python train.py --head_dim=32 --hidden_act="tanh_gelu" --norm="rmsnorm" --positions="rope" --rope_fraction=1.0 --parallel_block=false --init_std_o=0.00845 --init_std_down=0.00423 --init_mimetic=0.5 --lr_head=0.00318
Each number is 128 + 24 x the weight over the matrix's rms, rounded and kept within 0 to 255. Layers, rows and columns count from 0. Numbers have three digits each.

# layer 8 MLP down (transposed), 640x160, rms 0.146, rows 267-344, columns 120-159
107142142125127152134156178157155129112066119105146116145084135108085102129136111123134128149140170161113145114117161077
128135148160166139115130150133124109154135133107090123112125122111145094154132087160097144119088084132132120118095100116
149134144136119130150136132119135138155118104118140143130121116142123115148158149084171176107098165122166141139156135092
127124089149205106141162140109125103117142133102155116161150107079132074159131103110129154153147125138082165135126144155
108119142158119116151132129125129164105115090154087141123128184160107107143089110143063108140133097157091095187119163107
136159125074100123152143116097121143152119110149127172191140138095143097143152144128129130120132118130156179122125142136
141142157134236146108098112116137113123167134172094096125152079161098134152128136112146144101116159111125149102113114117
118137110133113130091138139108154098141136074150068123170125130149126092132097086192104133153126135106167127156083097118
145162089177176136123133138105119096135125124093140122103128158116097133101174094142116160120185140134084170112114141130
169112123138118147106174107167168129137165126135133114160135132097106142191076145155101128148114141137142103147146128135
080146167116084120134107121147121126123145116175099135157141147109084138105113116145116164162154145130151160139181100094
148111063107098111096117147143148144123146135116107146103091103098125114163161106135109112145109114138152145107131148144
070114194079159137164123139094144153136100146117160160130144140150091101142165105135120144151100126083122083128099142154
123131126149097130096091160096148142125170096087141099185126113131158103162096109140129122129140115107079078126124125087
106126091135097094167071158139175136135092105135150142158148177139155081135124110110126128154192098122153151170142155144
144061160151135114170147139134124122140109106103086140125122133119162127121164146146101130118119132164101124112115088110
137153111142109109128091112122125145173143124093090079116123158084135135148127137100091170091080089130129145139126108111
142106131193123136145102113122114158107086102135137153160157169147141143113110103184154116115140145136134149111103129124
153162121128125131130102146107134141111095117133128142136098141118120113087128144146075144131135145144121107142139140142
116136184159109126158133128137107179127170152126142104163096098148119147089116130132126138142097115112108129125167121125
128186129124145149117129113158130115123119117115134157122125116113106143132128105118106122120127142131102152127119118109
141168132103157129152168104129092102134174093117144124149125088129137123118110107135123102144141123129118141124111109073
120101117136206118137135130099116056139125119110147129119140120144127128128166186133147130114141134138094119090145124173
132097089125166130124121139150109058113139123131145107088148114107161142151138117134152185095141126141122141130126108137
148089138144087147135115155118129086086146103128089129103115113136111127130126126124094146172102128102111124164096123123
160108116130117135091142097145129110127102090132148109144134098152146152124110138098096124102113148093175103106129124102
112146147124147127117114125133164149137135141141102133131139113152111174131128076173136142118146142119106138127097114086
154121135159208148110142120165167116140121102120052147163138135115143139138129155112160130158146143129160123147152130118
127170143147114133111103112127143122114110142117166168182137084136113122149157152143141135132120112125156105102109121124
079114124149120121172102160130079135124111144155168118133073144124120125185130132120109121119158124115153125100125134148
127121157123130135170162094146144132125140147117117130108172106147153167189112097117122120138094143115171121111112128127
142136110109149138136111144124171079138129121142121154112150124156097154150142147124126127111128167116151168170118127084
155165138138114132104089133088098132115146102102102127138128143122108157131141141127133101090133128104100137102134125103
140133132150169125130140123132106153162135146114133133132091116146095125157141118087116130091098139117157151119112131138
120109101147120130148066154097162168105128102099135118155122134123125166123125098156126122103185102161161056131140115101
098163109092192168136144138128163065123164103139126136111152137158122144119160130103143160109140087120119161144157115099
131117160105157134148105109119133117175164103128133137124155166124152175115148122189115147101150091098125129120135102130
136194142130104117109122126115130143120176145125143147092150107124159145121152143079135104117150136117131101130080131151
089055139144161133117122107157130114123109085151123136140124099123138150127102139140113120113124124117172156107136121115
101153116107096127130127120132166176117136133151085120147108116144131107186156086123112139139081157125172115143138102090
160123095135106146084113123143140116128117126094143107096136113115093102124100133108103149136129149071153148073169141191
125148101149074112132066097113148124124111155108134162172127141150167144151146145126108112147110136146150135096101142097
089148118158129154149104136124113113145143098115148146101129110173137159128123115130100129129137108142119124182118089120
159104145109112151135110111135148122094128124106097094131148140132138138156138141144117119132155141173100141101158132141
157161139119106118064150125143113143135092137161131113123116119186136081149116115090099103138101109083088077166098169134
121136096091127161166149119126135159118150090136160091121127153137124136166164123146149138109134110069094122111100089102
122106131134253141150134113154134110131149137139118156122127113122129098106118106114102132112148115128161146157116104136
111114136129096115142072130150138131153145160120122060149150092118124127131115109138136108175084151105135184136124128079
107127143137186135081143139144143138144123098121093121104135134129108143127134168117133113094115160125149116164114109132
134145181127138127164129143101106069119133152124129062118108095097118125160122137120127114130105128101106144108120156124
115110140092199147139176127161126099109152103113117142148134094118132110086142150133132131141147135105125137127136131128
122141141125133156108122119155099143126132123109124100130137132119126099146107121138052149136087144107149118158138132104
125117084119053154140085169079137184133136066129140184172138049121134167127100099109086120112117207178133140150135155181
153165152105203111129149107172105126109169124122139105121154134135128114119106116176152132115108105147141171134142137162
110118123144140115133109134136136103131143124137123125134122107134162101120150145102152102150142116140132140138135134084
129111171106126113134146165147142122144097155142122113165116104161109169136116132116125133149169129109137182118120116136
118142124116146159116103137118114104135104171094138092123117124116131119108124120138096100134099150131150139152123128113
120135175133122121102151143164161150130154106140114133119148116115133139100163136135157125095127103159137131150105105139
075102131147148152146134142111095125156143099175108105109149123089124085127149137069183108109150129138085126118147093119
140120122122087138119124129102162140120168113103186132165162090085109134096127168133130114134118101170165133146212100134
141111109123057120083133124128156152126117151153170085130123117154124149122137100141061144138108124104135118094135137087
105116183132082102089137154122140124094168130117163119125131140167108121145133145122117116151116136097119126152118141139
128115102146120143118133157148070142137075127175130105102094138128132123082112094141094132137138131124111137138130136155
136148107107087112126154114128118107150129118192100137110137133095088106139144150090134134128143133135102103138133125104
149122134106245114146140125155137096173154081111122150151135107159133149104121126116118107148123146124134146127096137120
171122142179127107121123121137130116150081131120138115148115090100102111120108114118102140140077166114106130105118121119
104122152150149115086155144134101124135137112130116142123129153130109106127155132120143128158140128150127107104105140103
152132140122255131149146124155118088113158138118133107160132130138122129137126116126127111118149148144119152128119128136
120178118176138150122112159129111134119118133131095123134132116146114129094141174111116104091111144117107092144137106124
106118146139125120128139123153126117122123140142117163092106116167099121124103085108113111134130120105143122160108117179
107129174144125147167148141138136105119165095147142134156081135135148142148122120128100134137112145112109155129132118108
135154129126124163133154077129129093142134154127180110151163154108094122093127117132122115130136100134128125108097125146
161117074129151123130130099163118088077121165112096140128190137121123099141128110129127198141121124122109131131125108113
130138131105169124098142128135154108112119110132101122114114102151113118163127143103118115144116124154119112095129089124
135118148123119155113088115157142135116137123165176138114117145133113155110119154140062151157123142113112142144131166131
127139098092135127131134139120078189116134091146155101110140100155171155140128127149135119114092154114114136152104140157
162123162130163132158111161131149119093124142137194142125139113120141106115116132120142111131132160125085099099099098134
127108147121249142138154130144117084120151122130107127126137093140140127111142113139112119151148143134130156130117152141
# layer 8 MLP up, 640x160, rms 0.15, rows 268-345, columns 120-159
170083103102115163112133100159125133116112145134164138118096140114128146082126110140118172140178144141117139113060134166
075090126131035115116136104148148162135110168114174136124117113136146133093115142136148106091165160139122164117107146154
138174117125131125134095138114118194166101150094107121135116147144117119131108146082150110089098099146101152130101136125
173129162095113129094158151156126104133115077158125143142098176146151120139207127135129082157145141110139137158117176139
110124115110138111133114131144114137100112096134135140127140101147101061092124084143168114125134132116139134132096138168
119128133171114120113148128124155106132103141169144129105126148156127151084182153121128156103182101123102115125135119166
123125077130116124135100156135137155085126146153128113117117112153167103138083079127178077154138176113117128113148143193
157105105107144125124149138156136115079115139158132139155118189136090079146127105130135135125098109090169095124100132133
154083146130111140080143115175139108144106117137132159109112122126113168126147079100166148086141152107131158105087156134
120137121139132132132123160131149136128144164139111165145120170118113141142080114121170116063129124093159143121165194116
166114114117102113110107129141103126121140139125131140116135160134141124083156114107179128157135104142132111083165131189
160118166119106141114124130169138146131160119149131180151063170109164142134144146109140168140102162120160132125111148129
132134141104089140115136153135125143087160135143106103103139122118164134125135103097190141087129118139124107108124142164
133135156128136110143119126167118127109123121096076129093154151134207150120126086092158152153145116123078122161119150165
123101109118152156107124108163140140132102139147115139075129142112137125131126111104137161120130137108165128122124129131
123136118131113131134146152135139152138103119172116154099128135126150106156137117128198079156159143091118078100122119142
142153140129136131164108180105140118139152177147121139129105114142160143108166133136154143082107135123102133099106117128
148139095129111124109121137147142143167104126126147131122074146158122131118103136089136130160135106131119100116097156131
118136072122102091191129149126156110118147133151129125105090126149132180121099088153133107130105150133088111140163186144
131100132119129170124125152113160122155114150166159125148126147146113146137119141139158122129154149116080111098105173131
170079110122078124141097120129127148142111122142159104104073130128143087149174115147129169097123127140156132142163142163
130127092068096108094124114145138146129089119130142127161117124114138113131117143128177088109103212153138148140132138126
133154107126118133136119173126181180112156134129158129130110174121071111166125171143140148112155122101150087157128160128
167126094113102118102083136114134122146143110143171134147164137137125131104142132142135080130191129106127126136090157147
109139123106117128163141114151121112116072157164152115165148136108138127134102137086130097083108154104108152116106188104
116096112147055103090135071145139123083094141129107151160142165132137142103174131142121139114153131121101099089127112154
132110134159135103091153141137141117120165108100155131137070163139143124139117118102172109132146142153151091107151128148
173138084128097115168092132124163147126088124147093131081165127130132140156122154119144098130149125097141095142134171135
136142110155147130146127137168123132151132144113103142146172137118138125149124082141123097120160145172153143126112156195
130138082140130128120126074120130137125125149149169165150093103122192148055084093120126120137141145158115135093090135133
130140097162136123100172160102131135122118094130138156133166118143158092101115126129166137154148118121156074133103145142
135145118123119107107109096119132137079098176148098138097118124134152163144105104102115139125133086137099104138160134140
139126112133107093132120173117134127132132120143112154092153133130185108112153159135133093128133146083099116135095137132
127176107130091130095160120146100131125143122141136139135083170165146067119117132105142095103091114101107086138078160134
133102136145066141130147128136153153128144155146138136101129116147139139128098136119142191082135150115093131105093124145
101096143078091158122088149139155149117080133114164144134107150182125127146110121080139117144104165097135130117167150135
137168105141121089078112177144113144132143165116157174128155113124161081109170129065156130118179159134129117125133167166
145137115126132150144134167136114151139112189146118135120133157126147137093176129137128140081123120118073136101116113168
153138127157098124099123176168152165097138155133132146152137157144145100109113137160148145144131140136126119123139143122
127101138149123118084167080173108136155106131143159173130105148130115113151120132062127136110112128104170147119147156151
131125123129109100127162121124111145129072161155107146109106122142103151143185128118167159102120148124082134121117142125
128157076130119124143156156131096119122064148115167163087133140148141120130150101099156114123163131135134133112123115133
110102104093101135107106122115121129151154173152149165109076113115142121144166105059136118111102127117101100116157130121
121129130088134125162159102122134147145080191148155127170111121165142112087102118096188179071112098102137167134126154113
107151102161104061171159106134178174111073147163094133160100115160165144134118121120133170084179162130105154111092147138
157149139159127140150105132138107108142117096097129175143078148133106079117128095136142125106151139092139097108131109127
175141127099086094154153102155155116155137144137177119180102163167129134101121151151164162117151118104112139139084134114
148129161132141128119146104157121171163097099135114150141124143154113134151115095110142110138125115147151124101134110167
156157090085119116097118128146115148096101120166121110130124131130126140083133086107166117129148091087089097137123126141
143163130105122073116126122116156214160055150087161167159098140145110144129143125142132146094111108153100109105121127150
146115138133129119137143131171131123108137156158118135143143146135125127126134166148111138131147180133159150075137134119
131111093155114146117101132100136167081088102151167198125095121094142109080171109111131124115117170150087124142143132134
141109099122137086088124102132137137155101145135153111144082123121172132097117149128124187119138144123108177118098185128
141116123133134171114144159142131138135149160128154167123152162136092163149112150154143138169155145147121126130137138150
163117128089138148141146108104129153117106105142137118084118144112171087163116125145163128117142149118157119140124150141
104079153126112163115133125142133128163107110168122139167114135162112117120135095130141179117121170106128161098141138147
127100144114111126097112163107120165106133155125114177145132167104123167137120092115126136125123197150138104127131160145
122095092118143093122136140145126154106146153139096140160149131104145142104160105142154098101125147072152158092115137193
180120120063140095124122146154138136069131141151141148104121188137144085147128108130201123094128154110139169142118118134
125112143130106157134147147165131129113099125149138116153159115157106135122124116117112147138128127113119121088109198142
163101128139064149121123139154130108128136115114169109130153171156106123109096160111137152155128136100118113113125135144
148110097117094170103157183173099151124116105137169127112125134140135122146096144144129144176147089107117092103085135175
146165094099112128132136123144138154110138125113120149099130169152126101111133129111164103128091117141121097110060150169
108124119118080147091139107137126126151133143145162118124104096084126093172134113123141133088127158118144142135154131144
132094151102127164122175126147145143123096130149191127184082125142123124141147130116122167140202123089105109148143146174
137121144159127160136112091135131123169113119142131156134088120104084210122112139110139167116143123150148157106119135131
117118109152115147095105143158121130115083144112146133128083122095164121126113140135145166116147110120140132116094124116
110107088143109114097098147129153144128138149131161138074143090094138090104126136107138131091118140113144133093133167131
152123128103113122127140143142122113102126126185136105139120118139168173046116117119141095158141141137135171090095116156
124143154114089070128116164164115129140114144102147132155134158120119142111154088152146099127124176117120119142153171130
107127087120120133124127106168128136127115142167112127109117152083137165164150150115136145169136147109154141137132135120
121127105139107148139117165111175139123145146120157161132140151146155152127088120117136129143155136138117141102143147119
159178113086134129142127165114127116094122136121126131084108161086134136136146134137135117093133098136172099155142130130
122125097094140107153152135155108168137129121171110109129161173134125128113120118141124140135133109112121115132122131181
128120144143126105133127126150139136123121146159149133171068156138072124115145154081131152135111137076162106079159140161
096170126066105138144099107118161146153144142152126149147134118138112144148106110168116133148139135146168164125140162149
178132114147093088095122142106154115153093113106152148149097116112107074126179119123147141105109146117113125115120137151
113077106069095118113101112158110122135079123129142145091087132103117150129105153083144116145148115084082136166112149163